Each number is 500 + 25 x the weight over its row's rms, rounded and kept within 0 to 999. Layers, rows and columns count from 0. Numbers have three digits each. The size before them is the row's rms in percent of the matrix's.

# v: layer 4 attention value, 256x256, rms 0.0976, rows 122-127, columns 192-255
# o: layer 4 attention output (transposed), 256x256, rms 0.0676, rows 122-127, columns 192-255
# q: layer 4 attention query, 256x256, rms 0.0738, rows 128-221, columns 192-255
# k: layer 4 attention key, 256x256, rms 0.0702, rows 128-221, columns 192-255
v122 097:473524453490477543495496527486496472478520522501455496508505495522459525503455521514481489535489465497524485487504497503452484510502540490473513523529483499498556489489502474560527518509468469
o122 098:494476527520488461507484493494508525506510497535528517501540506495494480473521464480510542439526537490505518521510505528501552511540476482526500502475491507502502505524472530474485499477489534
v123 089:518493496551527510455539461521453469520479513524497542526551485543494504500493467524509502478484497528513474480489477545526480507506479504485507537488489482523463511465477493519529508564489508
o123 088:449496477477506516497464540468512525502489500483497485421477525481497491484506527506462472501508523504531496498536497530488533535515525497495500513537480484490508513504529525516476488495485511
v124 103:541508519500522507507537483510504492557487491473551474490538453509519489484480549464481502481490523534489503513515534517512534456510510492517472510487546531474492553508482505490499481530459501
o124 106:487459457525509483501466501521484494471513522569479500486482515520502496529537512510502498513484478497492479505482484497518470534469494519504497478509442517474459494520488515518503509444483501
v125 078:506523498546495489503496541515508522495495501486505519510475505503486494506489498511497562482455490537491478476527462492489521495516496497473500497478481472463464465482514516478497531580489501
o125 078:487464473458518495540481510533489487490490505497480483455500517484536495550481529520504464499515512475501516564500567495489502477478509485503486506491496539549549510536478484490517496448525483
v126 102:497468481497479484468536480528464437516490493475506515510502501524509509506458470514497533522514490469568463468496495526507483491479492558485525486549482471545486478509520482536512492481494495
o126 103:515523514521526487503515477480552547495513539521512502486481514469487486468496498476510468483506524571504519469496512512481514479549471491508520514467480486475523527476484533532541503532505522
v127 101:499521453495495526502447518495519512507523477496525481488480468478543496463503576489471469491480522548500488506473496486473483495507458450496476479499463496479516506487462514507509483509468502
o127 102:515465538487466477537495520494486494442473528520488494531538523501470481497509503477502499500497494460499534512514497498517504517463512552495485503520521535522512501530514507472493532466544527
q128 085:547504497462456488501505503495536480476494518472531520520497469481501494495490508487499485469497486485502488549540540523516480458523522455516526475521466504491490522470546491548520510475489524
k128 089:497484505492488509507529524505505481500501444540490484498514517509501513532532489506464512489500533494508520503522474536489484472461514463549492500450473462473525495500518504484497493558531466
q129 093:511489486473483504505523489480520508460512538469499500467479538520502500533517537516548534458464482486485507514519521536515513534522498505481502507531502551508466474482510548519521491499508478
k129 094:501502521486494546500532497500524504478480476485483501503448496496461493495530538527499504546463509494478483496453477476472516508536512477515524486472471509535525490498536504553521442477479486
q130 099:515509496520455531510496529532505523493478501504507502456515504525478495519519433483460510526510520464520520522520509520495511499482507511515472463510522494508532543514516474532464448517496505
k130 100:450527546481515516499496454514535540525538527519499558466500476472503500503482503471484474479502475518514482511507509489484545531504543481499532556510489519522496479483470528491493500482545481
q131 087:450526492522553480463454487478466521532514465515491511510489506511492502495487504518515501579474495477467501442496516492528514490500467507489472500438494470481472520521466488503515499510524508
k131 087:492442445512502461545513501491489487443493558488534483552521469494508478497484498534504528475514547479505481521459538494487486516503463505462452499492512519510446496480517502495496524489488522
q132 089:495528535522495467489482483459480494485518490556456495477505461463531498517440530478474486505503463544492523490497471483505538574563491509515485513455509509472535507537483508511486506497486507
k132 087:444509528498529475497480495532507506516502534482543521467499497494506526494524520510460486456514523470473475501508560484506465466498450512480526510507531505550469518429473498527487496540503481
q133 085:484505486555501504487509499483503529502492462484529465489542452504539499510481517484470482524465520507489507498505536493490517522518488497509481486455501518480497510473503474501515537449503528
k133 087:485514500536519477494489483519465518502527508535498542483526520529481447489464503509478530497523510529542516482503502521526492472488466528486502510493554491522517502501540501498430529531470472
q134 097:542494499506495487530501476502477504512536510512540465523505461478510540522486446522486459503530524473471477499519483500540484481504478547518494488512494489500489487429493534489472529441463526
k134 101:476500465500510519458504533512537511513501507510501552486493531529518437507483492481531507461474509524520507476495521485482524494414498504463479506465561531462530518507517500509504527546478471
q135 098:528517514483497509489518497537503498516509453523498457528521452462491485481526474496478484486532512488494546478525468508476556473485556484511520492477512474485470511489511474515531471523531471
k135 100:524505525488475497521514527531498467487522532487540510485501499526543465551492518531520489504524492507511490554502486527517493507512489503502504481518490443545521523511474473551480510511481466
q136 090:533487518521490539488516481459546545448490498447440521472509469496519440465515515535516528473497518533513485496456548472546497527498470505508490489451473487476494508489497470524462545570521538
k136 090:507502482478521485537475504521487518502500514531547512490498506495475516539499528545522511515542532491497562467559472505499492502520481490515507506502493478500439509505517482508495453509523443
q137 095:448480526486500471522465463485520495519462508539496532469493488537532535526477491480505481528518463481456493493479497484472507515515497479502545476496513529500489506501478492482550496520476487
k137 095:495483491498508495467468508535485500459562469481552499507509483491488478534524533500487484474474515475479489504529501496490534509489470534505488490507482493507511518430473522511509492481532457
q138 091:523506509489462443476518506491515485518501496524488499544475499553489499557523508474483491500479492544475523514486441507498531491505514551496533519487540511489473474500541544488508456485473472
k138 092:515545491529509510470470503490479483513519452447512464454477504493508507503523455486493491483501467485473487471505481513505474514487498487493505491514508483491502481505487507527515550491514493
q139 086:474509484470474521502508516516475420498551465501475500467518516533503514487509521536505533469518504487534510466463502506449502501507513503543498536483505512531473495489464461455553491544481519
k139 074:532467528537493530508493531486496515520512469470509505491505462496514502513491533452492472471496504524507478512527519472543484506468458508497487489494498476499471476464575532506486487481535499
q140 085:470492484527532513487483516511545578485427476468541483503498476495549504465500477459517518533478534522493510499480514477508513484528529477414506528501516576520493534502553469494530500511525518
k140 085:510498492513487465491467526520457528490511523517525515468526551510483461518499512549493552498498468504494494522493530563513501486507507518485506521545486531538500519544488517535479476491505487
q141 091:489483496501511515501523475505478526536461535498464513461488472474518540524482465493479438503503538500503455497498520492471567542460537502491526494496510493515536496512525475500460530520488531
k141 090:468510553458491460519421511525542441476513485511494449550516489512496519485495512505506492494548473497510478520503502546467470450544521496491507538522498497574524510474515458487496470526516513
q142 093:488498487473528520496465502557435452521511475522512501546493516504489495444470470463534482513525496488526499536489456540554531520490508508530536555460534535498500484507500525486495492489476492
k142 094:533502506517472489489549497493491466475499503503513519475560499497515498525516526485478526534529465491451505525510531487460439524515477506460508511547540516509502530482494479511493496480530504
q143 088:521507485418546482472516511482507506489517536531480521498501494501486511483506509502533547517484485565473474533476496485515473493527531503525519491508521482543501485479483522506515505531488518
k143 089:492482512521484460507499490509500496499474532511527491481495538467507490476505551482526531487495519492535521488535497491479546499488471491521512484507521492445455495474482491517494455530515514
q144 091:474485514521513535482460490494529461520510534469501492509472457458522511527494548432493527491474522501471495511510497443475512544475504451498481517530491527485542496502493494501522534517527505
k144 098:467470479456509497541506509529539508458485510483481499493520555453494479459465471529505504508492530495519506466510546495528520497460477465491481501457483508489508478531498497479492479530526527
q145 087:498483538507511524487486480501487469488447553492457517487484485492503514507501476497498533509511481439522480489491519466503486482528506496497496475480504503552490509474484463518494529537441489
k145 089:505489470467524501460506501495585563504530528503516490534513499510451487457490544512525504464531522532493449528507478500477510546479481505480516470548468502467503470488487519494489471514531466
q146 081:491492559485473510515470493496503486524522498477508481484510546455504513475520521521495504464478523520551504513508520480534524497459543556495548524474553444510508504538497513498444507563510504
k146 086:492484505523491515457490477511515483403486569492486514526492477502487502473473471486506506532491520440471444553508468517529476502512474450444464514462514494541493484512497489517505508506527492
q147 085:455491518444501496531477512500491528540477468450509493509497481461493508445505510542484488496516493538488487498502493473503530518503523499537505479467478495543506523493549489519504531478450521
k147 091:500534521560508496489465533541484486496493548524550490499528531494504539552510520485519543501522486472519483505489497512485468478460461455513472483495542511517477531520486479480454526530484487
q148 097:496486483511457483476501484549515479549496522499482486512510488546427456506501537490504467503512481469485512488499511501543476462539476517489446524478516548490526561493509483530494476511520521
k148 089:516513500536546460499545483448456489523510471475475527514486490478541510476504516536473582448527453529517504520449534501475518509508487459481511523532491504546547512466535500498481496510483514
q149 085:448499471497500520524515521470518494488451496511546487469499544489542495517504472486531481533500526540556459489471505499486502476499509483422504500519541518501494496513467527434541476473445510
k149 090:493443517478508517474481529504511545503496519531492440508521463556524500496493500452479496510464512494466483469563524523448487489498528509470554515524473524498523498504496496502474506494523524
q150 091:507481483490484531485538506508470495501514506481493508495498507502500499516500512551538546482446499506506519492467492495521490526531503535514506516479506477485517522503513490457527456483426488
k150 091:481439465518502468554486490499498485513474502465518470512501478509506483525477450474418460534552482488462537486511509484481526507443534507510504475497496524479533464456482495523473522483520451
q151 090:515491526510494525459424506528490513468471488489468478486530494510468479451486503499513483528536552544474496483532495496499514442504501516506498502468478463548519483507509476509512502521515515
k151 094:502492496448493477494500503513492501490509512519541479503530533478505462519527495486496520492510508463489503515496509530498473444467520470543521528527543498500476519498478501522528453510535491
q152 099:516495482505538481550489479498495494498513537482516452541506496499492521476471539477463510512512502530491460509483510472503501491478498536514524459466470559495497544423507502490461473519501542
k152 096:497495536496516537483504514446508465462444526492519500509507484520497515495482500517542529483497487524483516502523514537526457509512463480514462523476471473570504508513529470468508511464508494
q153 096:498513495551500517483467475516448506524521479488504486514493470508484523471477556484507510499437484458465493500458473544493458502483491506550510485513518547475497497476505477542539509489468465
k153 105:511513490493470513520489504517491443504477477503532544505488510509495460553520511468517535504511447495520513476518508461528491563470511484480495492474502507512492461496515533512495466486537496
q154 093:525453486472523552501456492499460513466502489493472502478557502485494511533475482507492527493530494533522518519502490471503481528507488499535505510468506503524511482495521529522466532520485477
k154 090:481510538512478498481494499531533481506537514465568513463482476526473519500511489509522468489504533502502468476477480478503514473432497508508480491485528499517491470506462503483538475493527506
q155 094:531444501489483493515473501520508470503563497527519509480474496461507509535469474471488506509509524531500495548512491453498490454486498488507511532481514517498505458479474531482508525466463508
k155 093:495533512487537523476542530484497547531458491481508468519489560497511494495523502524544483502540458485484491469521545549528497500503489504494507469510520482491467525501489450522495513542511489
q156 095:532511487557503506502501499472488517505530464517522506486530551504516460521502480502498498472495495533456537461512486541495507498526513537506507537477494451514507477485509529478443512522527552
k156 092:499551538506497488484522483522490490464492505488460507470512453476527508459519530501497496473484491449501505489499552452483484502474486499491515520494518507459468508525478477520525517496513449
q157 093:490511515486492505442535470526489493531468482526461524524559458541517494449523487472477507553506539489458493510485495491486514437530507460498540521456481473492458499509527476510514501471506495
k157 095:581523517547509446533486495487500442499520444489525502498510556501482463516495519506494552497541466552540541504521463513486500559474482514577486495506494487489478489546482490531472494492495538
q158 089:496474515512485466516503513559491511478521500491534472495541499476518500510524481502498519475512500494515508494498457466473493526455480563481541533462538470498525514514562523478535521506449468
k158 085:512526503494511496451485517473499525534508505484487530518498495490517501513471464490527493479478571471530484521481496522566535483504528456477498469488507504506481475528454518517488500514518467
q159 080:487515485524521494488490504481519431488547490492524469446516514508509508520499527530536522477541474488452512473498490494504517459502464529490500497491517495494490499500487513438547501471471524
k159 080:485509459460512508486544490466455486588503504442470506518522495490514508495506516454490485497484532484525536509501547484517473469501476464513477525501474512460463504494539509514521530558525519
q160 084:540501502529496496524519432464503477495484513448517486468499505459489473489530499544486528480490532514548490512495500518512518527557520506529498511499495494516480457514517546524500470534507511
k160 085:516495454439467488511544512580534511507530527522519468495535511497517493470485514524497490454504520452460507482500497519482479502479492451498503482487530494476502517506485492520499501478489460
q161 101:498483514477509521500484519470465516499470467525490498514521535462477535502470507496476549475495528507513525496501502503492489530500515507538464531503517471510505509479522526516501465522525507
k161 106:559513497534454490487543494530531503474497531495510501420468511496506481449472496555486478501495482513523541518482495470491511514520513490479521487456496489531528489514487505535527531517497470
q162 092:466472514509524533583510481494510510530479524487532477454478466519524485495496530515489521481472504486508482561487537494476502525486517518439512504536507507456474511493508462466533519504460515
k162 089:515489490484465514469498533487517463555474502515484498515506493478474489524487528475507507499531499496468518455496489492484493483503541490466499508519451553468545488506507503529511521503565458
q163 078:508535471486487515527466516478528458492512504520492517532459512546538488475526503467488506468545500471495503490527516544470497525476499490480535466494498502515480502508467470465525452492510485
k163 079:513484515487505511521501453457520484525462531531498441498503480495502532518535477501531464531478469506518495506509472517515494498530502531495475509535468471482507451470522543539536512512480524
q164 086:455510508475483496515530484447515500506495526447514502503458528499527513525499561525549529521496492453476509485505520498486458502437456474463483540547507508476477464523538505479478521532528504
k164 087:520502491530523499510476508481486484477487480520500492496503528497505526493496477469483477529504498507532457513472530473510534492540494531521546458460495496463506513534498539474515493505497514
q165 090:542488495479518483523539482488506497458474516453482528521520496477519498468531512566499479455450498472530509521508464499566491499571506478515472489462527482488533563442526516521490482516518465
k165 093:513512492499486517506490548518524488517514532531494544523474532537489504514497554523492499509520509499471493503471461528462470496460493456534495490543465496520530481551514492488527455500503438
q166 095:477507489435481499493524503515455501488509497516530537508495480461504453495475485475492479504544484467478505504505482480507483506478455513528506492518507494526485530494499532471492530499484464
k166 094:511539511514493505502487538532536522495495465523479510494519514485453526500503505477478544526524545524502474530461494476467500489519502485485508490494472541483500498534497518491518490479501540
q167 080:472503505491466517542467557497529465520473490467546537510496537512490482516492520485478466465487496523483493477435481471506429512553518550490454510491482546540576540499457464513481461474486515
k167 082:459489479511525531524538434471458537518507531510460476499480480526493522510506464546504516497510445462510514451490488493505493505498513508521550491498472499477503483460516493501492512473486491
q168 098:493483490508520548530451492548484465501534489485525477483516499425512476505474499492521470481519474486504481528513459507509516460466557505500491493545507527530509520528506534467541463516507552
k168 095:440530543446453502499500502467481474505472537510484512518497501547511526490523468479516507514488496482506467525539564460524507478526523517474505498489465505562489512508508419484478514476511528
q169 091:534538491518492472471489523471536508477504522499462509543468474499467512460527501476498515480485477477496527482509505501518481469499520538476491471547501531498474487448462452475479511506511500
k169 093:473502484484501524524512476478492510522482520522520498509504474522487483505491550501508495528503480533444499502431511551492463529486475486506506542511485460533525472501526529503530504483486479
q170 089:495515455488540512452507501506482514502535529474520485564450501541450488480466485473467463494505518499478472488516492490478497491511508458464481503564513509490498480471511500519485473534558544
k170 088:490475539521509484483525481500526507491490481493522484488520515465532507528504557561530526485478442533504519463457515528500539526502481516531503501489472498508558477490527483514518493460479455
q171 077:514514484514492530487521489509504508484452457503459527510510563465482548512501478539507499485466529483533526539513540527512541456515498475472497492484560506497510514502514502500473481484483514
k171 084:495459540485524465509491494496453515489520496504517508503515446553479500511503522455469450481490500492489547491536504516435499511522524472516520527548484472504498483479518470510497495467492494
q172 090:467482515462476537496542518519486492501480498472484544508489540466472479455509492533540494480506518496519537508473509499513434451482512523500472519523491481533512466504556467536486511559532485
k172 082:469520485490515506524482517478512529480498502506504463559513511551507530494494477509454509549500469499531459467506487511507487529544516479494510481532495515512494494507448513454453466493520512
q173 090:529492507531505517500520533497510508508471532456485503508487476513436488519458470531454527538517495458531437492489535482520498512482512495498481473538472487497510529493499472513505511505501520
k173 090:448515479484493502532494494506569542559527488535522468547466470467464556496511500492493483495513453545516550502455480473502512487506529525516463457482483481511499514477480484459482499483495502
q174 084:516442535481479504506515509500497534538446511518489488491507524490524538519468447536459532512503500436500513518511497546504499525477508515498486497497504473492519520485482479517469472530526463
k174 085:489463489523482530541529518493517478522559549522535539501536496502477506477498514488498466460466441488501484501504513486452524504543468456474492532488507519517508477481503516471524484469473518
q175 087:530486490477514494502537506534491457535520506492495511562470488551493517507520475495519506493532477534545492485491514483490525459493517497496499463467512524495484481509513535496530461487535486
k175 085:509524475527478491521544509472498525485475478534430483501449474484505466471508491512529512523530504550526507488499452481519466456508502484488543471531463499489518534515490446481472522545477501
q176 085:480485502514566518530473498538508469496503527505528477524539434485478483532490545442510483482533503503471496493539519473468485473508460491500518495540457479483501500483479508497569498484540519
k176 082:496499564475426530526521482480530458520506493502499570495477536497491480511498496552482521510477504548497508496520523444499505504485506541491468480477519473505519512508498479479475503500524527
q177 085:479507500488471480554519518500504500471501471514489512488525529512530491465514470505477542466484500476506524468495441468503471508520500525503533520473495503485520512529486532456511510461527479
k177 085:535485502495523520449545490503518535497475514504475489502459525532451499477470506488504516515468517495502476534503541501491506510480504494451475519467515511501523465518515559508524489534494563
q178 091:485535481487499459552455462516536494512538516517471510494502502512493503533547515483487523496509455496515498508459487476491475534455489497522521494503510541514481459523469491489520506528474517
k178 092:511530554477486506511533485480498518465471450500487520511427502508474495523551485498493502505501483474527505467505503467525503472500511509467492516462473499540534555479539516531512497494488523
q179 083:510505515469514505511525493495492456511499494477524501491505528457518525477450471519489522499469499485493495514442522541488489498507505459452487519453523530458497499496498525556472501471491514
k179 083:499452505516512504507521490503530534512459506559482496508470494523491490488470530533520467477471480553511500513530510475493513527513490485504509480534521477499498519489503468513486534513525470
q180 081:473501472495513496502490522439476489507520493484525518467509458513511478516519565512500532487521505524520477503478512515494480519516516519532487496506461478546477502511484503512524484538518505
k180 085:516509507494510498517445480523482490541484492542481455472555476489488553505495514483516483484514448501511484478516490484553515502497491517530497429470519500483485492515510483552490484493461466
q181 095:458541490489530516473495475471492499508496429465462484475470526559483491494523475497522476524466497549503497516532467536484544509475520476498502502533508515525506498469532511481508479520512509
k181 094:561528533526497474513493536517492461518500485522485492451475496478492495502505560503505523474516479492504523443489527475517450486522483508513490478508501507517489474522544516555514492483512537
q182 087:503529519503512479478485423506472492470534471480536518514498477504492518497514540534472510515501493550495533493477481522462496521518486487513542515491518557499440497477520515515476477501494486
k182 090:495489501495502464507460545525503518553505454452500519460522496492503453509507508516518510423528486494521466510457522525553480503463509531462496498501500496529442486503538495495484549495519473
q183 097:501484482563503515524524540477543504494486470527514482516513527461480499508485530508492501491478532507507516510494507450461497533534539520480485527548464497502490508539549498523499481508545507
k183 097:517531502505466489556551472485456486487461488488467521463505462487553516472524494541472475487481493456543544440506465527552500491526491487514515492524514483466520471526462437477514537499469486
q184 094:517521566454547481475476466478488481499465505520457491527505543541493509506526509490513517508485486515506539495514506498471524506520495485522491498480521473477487490477497473525473461501488468
k184 095:542461495546522502536519552513485489485492468470490484462501468450469508500497515479472504487534518488524563489526444488481498483459500506492483522494519504490502511530510521465529528490519494
q185 098:466501520467470486503472531454548563494466499485507509491479534501468494523511438517567464508518515504469507510497504494516450515500447501473486520509544523547517496478478493485503483508473518
k185 101:478507486488509524470495476513448500491522490463496483459480491503539527490504540490469508491469483508556510472487499510504478484484512531484524508536483506507471435476544550476501504489494555
q186 080:537463523495490513487512498492486478540495523512482450468509504543518497512480494477487522512526456554499493498510483486530443471533513521574540474477496491478487491472470471481516480511515482
k186 082:538524461524506542479525479527528517498529474509525481538430475478507480535531524533526475467536489501477510526509509539475506496518474522504500490468492481493501530468480525537488492495492451
q187 081:470502524497489510525484456520475506474502467504511499511498562543501486487476481489492520466490508576524464536459510502464495464492458494501500500468484487475481523506537522485516487518500484
k187 075:557537486527483468492546568490511513492515490455467506501482497498453476470494476521450520481499471433496561486525482499545475482502543525520528480520482526525542475511512460511484533467547498
q188 095:531435468516489525488513493504507520502472484504497524549512514482498520489506549528512519484475543535504487498511489518469485469519491509511539511477498467469536490505500499481476484463532475
k188 094:509509501506466477496466533499459505492507501502485488465487494491554439527504400488485489513532481501470544503541480501477506549482531497518492505499490494488478475493478479546507469512478477
q189 085:484538523483529472525489480578510519514531483493537533513515512509504471491506499492507503556474474474493499512508488463509486451473497525467522486524476524515497530514526524482492508494462523
k189 086:521543508515484475491481522424499463538469518512462556509476497495496478525528477476518525468541478511507480514495509453509550561511540517452470501481495540472460496500519503476484545505556503
q190 090:459492484537477474531499540482488466484533535510457533490466535533488533510488532506512541495516471500490483488489544496534473514475517495496509483476542545571489481496462509452510531500517482
k190 094:540475484497492477495483479472494473528483450513508451454474442484468486511527479484464463505466423502517526504552488481508509502470482512493493483547521490464503482464544507495538499537471536
q191 097:452546540518478554509456527500503497540505496528497512486482517519481519499488523460491446506489481495488465555496518503508484493471536492508494550501528528503452507518489488490481496510504508
k191 096:472505508482489501525516438468485473433519529519480525495440566506480511494502496518557505508505492511527509489496506501510467548546466518431505495490508495505523477496523470484477517484485547
q192 096:479515482467501501455518446456467528465480530461498508486481494485435505470484501477515500519503509522461487507481466514510448505518530518528481492472488465521495528472485479511511510498490523
k192 096:497531486477532467529477515515533515437510485520527504483531534488510480548522508484502506471542515480503563536495487499500521520492469527529474523478512521523494516515536487481447473494480494
q193 094:532498499536554516482503510492468550534490551496534504523487505504468507505505502491546505538472481518493496546545471504460497438505516508530513477486527486479512453510512488535448431496524475
k193 091:524501543515473491542507485498462460493485506517498490469505485527547511474507502494530508493551480502529529470494484455445511533504517490516507513551505465478501496506453488428511537473518477
q194 091:487479491513492524474536508532496523494480514497493548502475435452496506461492479530519516502507501485493520521494498477484467517504503556495527529553506528489459534496500412469513514466516518
k194 093:503523496495524437495452517474498480535484485487498504524527535529499470504503533487476525512515499511470521480489478559524481489505527519493480502543446522462530504507515594483495472499494539
q195 109:486485516513521490482512480508546460504488495475519491505501446504483502485491498516551515506480522527496457567502496516523498441516507443490498503497508496493517517514496494492528485524488488
k195 101:507523480451493524531500520506454490526483541538475533549505516506545475514495512475482505487532520474532543495503516472506511517496498491477523446555510473524453502489478473551485448497534512
q196 077:491488530519492482463502492511522511493521493550478526498499526539512524543497477512466470513474550515462458453503529498510520468489503520530485509489539476494504518553469533515485498462506485
k196 083:455504516451525488536509480482481494501482477470513491526533526485493506482463509471481506490475501448512528534539467475480525534507534453487474547485515514560463481447483475499495524502469544
q197 097:547493479490490463488527532446527496491440524511514505502526481463507476472490510504492496524507500522510481496532525472526503527502500507512490511449457476501489483515506509442502534550531520
k197 091:489516518490522483516504467534531502472520551556463509478488463465483525506505514465506504499501504466511505515467477497478494515468519496492466493495534486467490538522494484507480501517478506
q198 075:516505491475490505545538434525540483567471499482530487502506492507483458528497499471477444451523501505515477504512498504517483498475501520506472484503498516532522483483479527498505571486515475
k198 083:532487497489525521489498533486480468485524503496527506501516518490445479518492444534499539488487531486504546495514481500491515482502489488483516503478510531550495521485512491499493471518452538
q199 089:506513496465494508482432543524496522528515485502512533508526495513475405501521478521509533508517456490500541491534514491493519521492472510533534479495507502498480491540494470508499490541506480
k199 087:500511503543470518546499473544476491540490475489519474502507471515503526489486501486518517518512559515495479511473505463512503484487502476462497488540526481494496504481433523504498470475533537
q200 082:453531518517462540521496492496524480469469501498474445518486518521524490457537504494479484511473493525508491512530513504457496500496485504517483509537466473481495484514508525488488502532499520
k200 080:497514498479512496475474478520509524448536487488498485466498515490490545455470505467475500484484500469490487518506515533513503515494510517516520514493507541477561529481488492551513532435514477
q201 080:528513506485500453518501489497511498502503466517504492529473486512462496528561520530502548508470499499484528493508511485528494489536518495456502508510476445504466466507526487499483508448506520
k201 082:526483488520530478494488488500494517509482468470523526467517506496495492520505525496479467501506508516476496506432500507526540499423525488514513482501514538516515541517467525511500527507507448
q202 090:515468529484481510495569463503474534528435473543496528515436527483480502497526497485479506516489501521571520504492484446508506465514535505536510518489479485534507474505523505529521460521522507
k202 091:507516448520492474482475485511489540438529514526526513484538476522530510469502525453537489502566477480449450489514473519495505544505495515512516506492511522513499499488477493443469512490489481
q203 097:439476486475478510497466522477480516527545502504502504461516569546520518496508513499523530498486475486475502543484488499510494532470497484517465529536477488527477569517518533522541479484481492
k203 095:485446502531494489543492479483461492487522487490497539533470514479490571494513522469489479501476523500489493472497537482504527493523473498470481477478499556491491460510495498471532492510516501
q204 094:474508514475507486521490521506510499528478508505501489513515533537518478501513500489491486525530504477475484504528525503532554527456458521469521511518537510479496521499495506475535489475457549
k204 099:480492523535477522473477500496482494494488515472488520545488507477501547514512524532523495501476491555481452529477483505488467463503509491463432523462448501556537495486564516489475526531511488
q205 082:494510499494497479515477514506506495471516507516528522508510541481512505486518478478490517502496490508517496504468505438484479521504540467444540519482572546484519483524496527476465477458494510
k205 085:541497494497520492460499501504503541504467494513508481460472548542499479478478527492489511448510470470496497532461536545515501466489522481482518525496472518530532510489520527500491516448485509
q206 090:522511501505495517458605501468503561474457491491516536437491520504516488443447443501505502513520513517533496482520509470520499485540485471561458543463534524489489471519518508523468512519533499
k206 089:509540502502562455492483503530502515480510530497530463536543530511500534508502534522507518528494488487508491517525518482458488471480505487522523479492490501499479528493471543490496496544473483
q207 088:501541467474526530518483499505458499484511489502512518508476493537494482515473512548527517473486412535496491492518497483517476563479513451544517426545493506459488495517520483508473524473472498
k207 087:475477501539498432512483470502521498524496479500501522463476487456458470506549481483496494537547528483499528502492486485505519495480500534502517499487480501481517504469498535426522533476568496
q208 080:489494522502464548547518504487523518492481543523506441517479518533484515537503488522475494463489510519509477549524529502513535514464485473531471502452482485546549501474516504498489465489473509
k208 084:535504511446510526521526513493491455501539487502460527464516513485525491518506472459485483480519489476520553485533519497505474507483499512502525513509509527512485488476495491513494462512474485
q209 086:491485522486476495447498506534534497496489487510528509534512503531505504530511542474508461489523476452528496450523485516482505543517523509502494495479492517515524519571467471486518488491522439
k209 083:536479460540508508519485512467466488511500430476480477521533476525518492496538475517521522506516510506532458518497461499528503464483507487516479525489493509497500484491495509499485528511463512
q210 089:491483510515507504508450472494482505485490506484514490537534501492506457483511528473492485524473504527460501474532507483443521475478496500512526540485484488477490533495530509544474496496527533
k210 090:507480534494514479474506517529484492454491506547483517497522531471530506491509559510540540470527500487555465525491508526535473501547477528502467523456530502494506508532497503499498488510508481
q211 088:486481477496526465562529504522498468519535491490523506475524501504480473516526493510511499493535511496481468472481485471550458493522494499515531498450525535497473490473500528485506473497450521
k211 091:525540496468526536502497460517493528449484512505454510579480467496514492534495487533511516493518493489540522496476507550457491489548524512474491503508479485554498543483528501504483519501508508
q212 087:527484477447477452524536489539487470478509480479513531494500502506526489489522495517511511459502489474508562481480473488445503505488563467514519458511487508502459491466508501505536499491516481
k212 093:500518510542526515508493518519495522474496489510530540499487515489455495546537478529503495520468499497496464517552487486521546500511480532548483508480519490541542526516467498492460501534492494
q213 080:510448500527535490536503499485496500513476528497525489479495475516515550542532510477499493482464512510480502475474506499462474496501515484542453500491469493490528482498480490502473520487561451
k213 078:493528502491470574497497501481496474476497485527468468504499505468511491504495556531511468521510486480479514486494520487489491525476488499543521481449500504486501498504464512503478527488481446
q214 090:487479526467486511472499490500482468500516510492519532554498475473499493501480467494478483473467473521563479523450521502533512543467515515512520504487498559490486526478492528531443547495476494
k214 087:504493467477511509507492520500526495448519452537474474505569501483512508435484487518512519511479530484432527503510482526514518524466497472499526491524493458502497508536473467492501503458502491
q215 098:512517505495497471497519460491514478467533499493517510495490471524522491489515476497522505528540464454488519485507480521522517517477471480530548456537514514495458464501519497502490540491496459
k215 094:478475508497491499479497500499496514519506441516502523490544500494510508526514533532458516536461527514507477519480509496504528489513468537487454517531527482498505503522478489531489511510473507
q216 085:472544514475487500474491499503488470515472475481497518516502519552526503518466461475517516571484448484522506528510477490493514508458519461499502503481530497488510465489544543503483476497456522
k216 085:504527512565463516497500505462487522481516493512474498465463518497499495495544511483508468459500520476493493487524500512511548494561484545509497502479477541540517504474503473500500516469542511
q217 085:508490488498529469465429498502501478554520504541555484490508502491497466527476522492513538473513499492505512500502445510509495482482477476581500490529479471508510565509501502516539508495472422
k217 086:490480465491477515518521526520446505509501515501477505508515525472515463477532489498478512486457487478490488557483543455499521491505449507482478477475526519543497534522467501500511472517509501
q218 092:445506507576487499462517488504476496501507513550482477480492511480493491500490522472537477515497479511469531511522508495545495522485575531491543481546513503503482490468464503478547486481505531
k218 092:498525459461493489514480489480525489491480478474508536506497471553530498491539494522475485519530454531472510521511441498502461491499485529485489530515490495471547497508520511485504525515503547
q219 091:497489480492524496451471502500487520491516472563485508464486496490483519496479486489489533505510497486498505551421499504467507556527465507511483498479498486490513511538550468461492504483487495
k219 085:471528487492509467511524493503513495497502533443540499503511482489534483506496528506509466506469557498489542461519524467515516478467476474500469485491520485494489511487453520518520483542554483
q220 087:517485512512524522511490536543510461510518487488550514524458536513484545511459511534518508469492498510525499564500532555460515533440484507482493535474524492478511534512522473512422496478484486
k220 081:514472490496491479508512492499483519519529505473433501518530481496502534452515459505489469506452471507506558448497498469535506478517517469506530464527485487475502481528459504463525495501551499
q221 088:529500489501527493530456475460524531507478535496492520449524501483518507563506498510517534513495488534523499469502522516537481536477473484491506517498525529477533498529485487531494492495489499
k221 086:474514538528486505501491499512464516503478510485510492568486490545519463481535492512468476517505511490448450508522506521502492442517532517484529488500503464511487491460519514550502458507519483